Each number is 128 + 24 x the weight over the matrix's rms, rounded and kept within 0 to 255. Layers, rows and columns count from 0.

# layer 11 MLP up, 640x160, rms 0.223, rows 469-506, columns 40-79
[[133 139 153 133 134 124 102 153 101 136 110 121 128  80 108 158 142 136 159 123 130 154 138 147 122 105 158  99  87  71 145 104 138 118 134 104 162 134 106 126]
 [145  69 109 170 120  82 125 195 112 165 182 131 123 108 134 152 111 119 126 129 102 108 153 142 124 142 164 109 104 156  94 180 117 138 145 147 155 160 120 134]
 [130 135 153 121 201 142 148 118 160 142 115 145 149  96 154 135 129 119 152  86 124  61  80  89 110 123 150 124 131 103 146 120 147  64 132 136 140 168 107 127]
 [ 79 123 114 142 130 129 176 129  93 133 138 144 144 111 130 136 166 140 140  97 127 124 134 126 100 139 165 131 171 134 166 112 130  93 126 166 120  99 103 128]
 [147 105  75 151 150 120 141  88  86 103 134 133  93 149 178 102 122 142 155 102 110  98  84 150 123 162  79 145  81  65 118  94 127 126 109 153  91 115 146 101]
 [100  78 103 119 123 115 155 127 132  89 123 158 146 196 138 118 146 112 134 184 149 114 131 105 136 128 115 139 130 143 121 144 112 151 131 113 111 146 137 115]
 [150 149  92 142 157 119 118 118 127 137 127 102 133 111 163 138 124 120 138 138 150 176  84  88 136 106 105 157 121 146 116 159 177 105 128 132 171 115 156 110]
 [ 71 134 116 172 144 162 135 161 105 102 113 156  96 144 107 126 122 144 106 116  85 120 130 104 133 111 107 116 153 131 123 112 133 131 145 109  85 160  98 133]
 [156 107 123 135 149 128 109  98 153 134 135 196 120  91 117 128 135 131 154 144 114 125 129 110 143 170 146 125 162 139 127 157 103 123 132  93 115 121 144 152]
 [ 96 126  94 163 101 144 113 127  99 132 114 105  84 149 182 151 149 161 121 109  94  83  78 145 149 132 133 128 126 154 129 133 133 160 151  91 161 126 124 136]
 [178 112  79 128 152 162 138 115 155 108 183 113 170 135 120 163 131 155 184 134 180 166  90 128 120 159  83 142 144 142 157 153 105  85 101 134 136 125 102 121]
 [187 120 109 116 140 111 178 107 122 143 118 154 129  83 139 122 114 100 151 139 133 161  79 133 132 150 124 125 116 128 100 116 133 126 155 140 126 123 136 137]
 [ 72 135 140 149 148 120 163 145 106 136 163 123 145 120 140 132 101 147 113  80 140 138  99 156  98 107  76 109 166 117 137  84 146 100 140  95 122 110 121  71]
 [173 170  89 113 126  99 160 137  70 101 109 136 117 105 135 143 137 139 104 118 152 142 145 186 148 154 127 139 172 120 160 122 152 132 126 133 164  97 138 144]
 [119 116 100 110 141 148 105 134 113 113  77 129 167 117 102 168 115 145 129 155 164 117  89 127 126 147  94 121 142 118 120  88 149 108 137  87 125 108 123 181]
 [143 135  83 131 149 155 113 102 110 125 140 124 116 137 155 106 131 133 116 155 110 119 159  93 115 108 153 153 153 156 136 112 130  85 155 151 111 124 134  86]
 [160 121 132 135 129 169 159 118 145 103 164 123 138 146 131 159 155  77 196 109 109 104 136 139 102  98 153 153 115  85  93 122  84 105  90 121  95 122 143 109]
 [120 134 118 165 140 123 131 130 138 118 160 174  96 135 120 143 123 128 174 120 125 153 140 152 143 141 135 129 108 150 130  93 100 103 120  96 140 175 156 122]
 [139 122  99 126 124 134 127 160 121 107 131 136 144 164 132 115 136 147 121 131 119 130 130 139 156 136 118 171 142 150 102 102 130 116 159 153 101 151 152 128]
 [169 116  97 168 110 178 146 127 139 149 147 117 124 109 161 108 130 116 161  94 124 148 168 117 111 146 105 136 153 102 146 128 117  87 131 128 130 115 129 119]
 [106 142 138 149  83 164 168 133 102 127 105 154 141 121 180 139 123 137 114  83 114 135 143 103  90 199 177 113 107  83 133 155 118 152 132 116 157 108 102 154]
 [133 115 169 152 134 132 147 134 161 123 124 122 146 179 133 111 117 100 174 132 152 115 138 147 112 150 130 134 164 110 124 125 137 119 129 156 109 137 127 107]
 [117 119 164 114 130 123 114 169 138 131  93  78 155 112 154 138 112 164 143 186 141  92 159 101 109 149  98  73 151 145 146  86 106 132  71 128 128  93 176 112]
 [151 163 139 159 114 174 166 135  89 107 127 144  74 123 160 182 160 119 150 147 136 119 140 122 105 136 143 143 106 161  98 153 115 147 178  92  78 128 124 124]
 [108 149 124 116 109  84 132 109 136 137 159 131 151 141 170 160 156  79 185 104 148 120 118 120 126 179 148  92 159 140 110 124 160 138 109  89 115 121 121 125]
 [108 148 115 133 110  88 131 145 128  87 169 107 163 133 112 128 143 101 141 155 118 144 174 130 161 168 150 127 103 136 160 105 125 115  99 127 111 140 137  69]
 [142 133 119 103 108 147 137 160 105 142 168 186 160 109 169 146 115 101 143 141 196 160  88 137 125 103 143  51 179 153 135 145 109 109  69 105 138 124 139 111]
 [137 138 104 113 108 111 157 177 165 157 109 130  92 102 128  93 131 166 129 134  99 139 152 122  99 139  83 110 104 132 153 146  91 128 125  90 140 141 117  94]
 [144 106 118 156 137 143 140 124 129 139 141 137 128  98 175 143 155 133 147 100 140 137 113 110 100 126 159  94 131 141 113 114 136  93 158 111 127 143 139 141]
 [ 90 135 132 148 105 124 158 126 120 115 145 130 151 117 171 166 128 179 123  74 133 109 117  93 140 108 113  90 133 130 109 146 134 135 127 123 169 113 168 125]
 [149 138 134 152 141  62 106 145 142 143 125 140 144  78 160 109 136 102  94 151 120  83 104 109 119  85 130 131 110 152 143 132 118 124  98 105 146 112 109 159]
 [146 134  84 110 115 111  73 137 102 174 116 105 113 144 120 133 122 134 150 138  95 119  80 138  77 144 156 125 142 165  76 121 142 136 126 102 129 127 150  70]
 [133 127 128 172 129 137 116 105 115 127 114 160 137 125 133 143 137 133 118 144 142 103 136 115 120 144  98 135 105 150 161 143  98 144 122  98 132 140 161 108]
 [ 88 143 152 103 105 126  72 150  72 128  99 132 114 132 149 170 149 138 175 133 146 106 127 136 136 171 125 146 147 110 104 114 143 134 125 160 129 121 170  97]
 [ 81 141 140 137 147 162 107 156 150 115  99 126 134 134 109 127 136  99 156 144 110 140 162 135 152 182 151 109 129 119  81 145 155 152 157 147 137 154 124 151]
 [120 122 151 124 133 149 113 131 130 101 116 126 128 136 156 164 168 144 130 115 118 155 159 154 138 110 137 114 160 156 153 129 133  79 149  45 124 110 116 126]
 [154 144 108 151 154 100 134 157 124 149 110 139 138 121 145 140 108 130 143 109 151 128 148 119 148 141 118 126 112 133 148 132 114 113 154 134 125 115 131 132]
 [144 120 118 144 110 142 135 177 149 133 119 154 159 126 122 138 134 151  66 116 130 133 101 140 162 171 128  91 165 146  91 129 136 125 118 184 114  78 137 102]]
# layer 11 MLP down (transposed), 640x160, rms 0.217, rows 469-506, columns 40-79
[[112 127 130 153  89 128 138 132 142 141 123 117 100 125 112 114 149  98 134 118 108 137 147 151  98 130 106 128 128 173 159 130 144 120 125 119 124 116 136 149]
 [ 99 140 149 107 106 125 101 168 127 177 199 137 120 158 153 121 134 161 104 130 163 175 125  76  42  77 156 144 141 129 153 198  67 121 150 170 152 139 138 154]
 [126 135 170  94 179 142 153 125 123  96 162 138  97  82 154 152 135  94 164  84 136  44  75 146 114  61 129 151 137  66 106 168 128 105 146 140 145 151 118  97]
 [140 161 128 154 136 117 102 135 147 153 130 160 120 131 156 139 104 119 140 141  90 108 124 112 122 136 121 108 111 112 110 142 152 107 132  94 121 123 152  88]
 [113 115  75 101 116 134 150 144 150 167 135  99 105 114 124 158 139 106 118  61 145  95 147 130  75 128 158 122 145 139 140 174 147 165 158 120 116 113 159 138]
 [133 141 146 131 122 126 132 101 185 119 135 128 150  84 154 119 142 170 123 130  94 133 101 131 112 131 175 128  77 125  98 129 105 128 101 122 159 145 136 109]
 [124 111 148  99 112 159 106 164 121 118 161 120 116 154 140 121  72  97 111 147 139 110 159 150 109 127 136 117 123 114  97 107  72 110 121 138 102 147 114  97]
 [ 96 147 120 125  80 106 134  93 104 126 142 150 129 144  99 143 174 106 136 143  76 158 106 137 136 132 129 111 125  97 119 135 128 131 130 135 167 147 138 190]
 [125 144 125 136 145 114 112 136 110 135 179  91 140 166 145 146 169 158 117 147 130  96 129 152 131 137 161 155 114 187 155 101 173 150 152 176 104 110 153 128]
 [132 126 147 132 172  99  76 155 104 108 154 100 113 174 112  88 128 123 134 129 135 180 109 121 155 125 121 140 132 144 140  90 174  84 138 107 139  94 104 132]
 [157 130 102  93 104 149 125 154 149 118 186 142 135 125  95  91 124  96 103 118 152 161  73 138 127 136 113 106 102 158 136 129 140 131 115 148  90 155 108 114]
 [ 82 105  94 133 161 195 117 126 104 111 102 110  94 153 174 140  85 138 130 105 112 141 128  87 104 135  81 107 132 139 143 139 141 147  96 156 156 115 119 102]
 [163 152 140 157 129 117 156  94 110  85 161 144 152 101 111 119 110  90 107 140 144  85 144 125 128 150 142  81  80  96 144 129 129 160 133 129 113 126 130 116]
 [128 143 138 110 172 157 123  69 146  58 108 111  79  86 128 100 125 117  75 148 138  51 125 133 142 150 170 106 172 126  95  79 149 145 108 137 143 153 123 135]
 [165 122 204  88  99 104 120 138 138 129 170 142 119 148 132 106 132  62 115 128 131 148 154 144 149  92 151 160  97 132 122 133  86 116 173 154 139 134  86 115]
 [128 116 148 129  85 114 127 163 118 121 120 128 111 163 117 152 147 124 142 103 120 145  88 153 126 140 116  91 113  97 134 155 132 143 146 115 129 150 114 150]
 [ 89 118 131 168 157  82 119 180 104 151 104 117 134 108 160 103  81 153  34 140 149 119 109 157 164 163 133 165 116 112 127 131 122 143 109 155 137 135 122 140]
 [124 132 117 108 134  96 114  99 111 130 120  76 152 101  99 104 123 149  95 133 116 104 113 147 115 117 116 135 158 142 126 157 107 146 130 115 108 114 125 166]
 [113 121 148 150 164 135 142  95 114 101 155 150 114  84 111 121 127 111 159 141 107 181 147 111 156 150 111 107 110 121 116 136 110 131 122 104 127 125 134 131]
 [138 132 113 101 123 104 135 125 134 182 128 148 141 144 118 128  98 167 123 195 103 164 153 144 111 125  94 124 107 141  96 170 104 122 168 152 131 138 129 146]
 [182 124 150  96 140 121 106 105 115  86 109  90 152 123 123 145 136 114 119 121 143 113 178 131  99 151 106 116 101 129 135 153 100  87 151 124 129 175 115 109]
 [159  87  94 151 157 122 150 138 113 148 132 112 136 125 156 151 156 158 111 135 136 136 116 153 115  90 125 123  92 142 121 120 140 104 157 110 137 139 146 133]
 [106 161 114 158 110 168 117  88 153 131 115 125 140  71 148 142 124 111 165  88 132 109 114 152 132 143 150 151 166 110 124  71 131 150 154 161 108 127 132 140]
 [135 113  94 130  99 105 140 148 131 106 110 105 108 111 113 135 141 122 165 150 126 148 117  76 165 158 105  90 145 102 111 140 107 125  95 119 155 149 152 113]
 [127 109  96 127  86 156 138 145 148 128  93  85 137 124 131 122 147 131  90 136 143  64 103 122 153 151 101 138 131 139 166 100 125 194 130 128  82 162 117 124]
 [140 100 151 120 175 166 129 133  93 154 106 142  98  95 168 134  87 123 109  90 148 141  97  85 130  98 108 137 129 127  73 125 145 130 154 100 140 137 115 136]
 [110 110 127 148 146 109 148 113 121 142 102 105 112  95 116 118 136 126 120 156  97  99 134 124 143 135 131 187 129 117  75  95 136 153 130 148 114  96 156 112]
 [108  98 163 155 126 106 117 137 125 122 153  83 156 116 118 115 115  87 157 116 107  86 132 126 145 131 162 119 178 127 117 135 116  77 168 102 161  97 119 121]
 [125 154 117 120 121 148  93 101 167 127 119 118  91 138 145 126 152 133 142 135  88 140 113 122 123 158  97 129 146 108 115 129 139 134 155 144 127 154 121 138]
 [115 125 125 131 128 100 122 189 137 129 157 184  96 138 132 134 111  99 111 148 143 122 167 121 134 147 153 145 149 141 142 132 110 105 108 121  83 109  92  90]
 [118 124 136 140 123 148 114 123 119 152 137 139 136 111 159 116 134 144 151 117 112 102 134 142 134 147 105 132 107 126 113 143 124 138 154 169 141 135 106  95]
 [129 116 143 124 166 157 147 108 124  98 134 103 144 129 139 134 152 111 106 130 148 155 180  79 149  76 141  98 115 127 182 115 113 111 143 166 155 128 107 163]
 [130  97 141 114 111 140 142 120 124 177 153 111 100 127 133 119 129 127 140  85 107  99 114 149 145 130 151  96  86 140 119  88 147 180  97 120 123 101  75 175]
 [144 118 126  92  97  98 153  87 149 140 143 160 174 110  88 131 136  80 131 140 102 140 134 102 152 111 137 170 129 146 136 122 133 136 155 131  98 157 147 133]
 [124 121 153 107 150 120 138 122 120 157 168  80 144  87 153 112 144 145 122 128 118 146 107 150 125  84 117 171  91 123 135 102 151  79 135 118 115 136 141 101]
 [103 147  98 154 154 124 113 194 152 149 175 159 110  79 143 112 104 117 122 169 127 119 117 117 126 101 140 100 160 134 153 140 151 157 137 182 169 140 170 157]
 [134 104 163 111 138 172 148 136 138 123 119 146 138 111 135 120 106 163 155 150  96 154 129 136 113 148 136 125 145 107 125 152 161 145 134 138 130 123 114 113]
 [107 164 158 159 154 135 111  90 113 116 164 117 104 109 173  74 167 124 132 101 140  87 108 124 150 102  87 174 145 107 133 147 136 160 172 118 159 129 140 132]]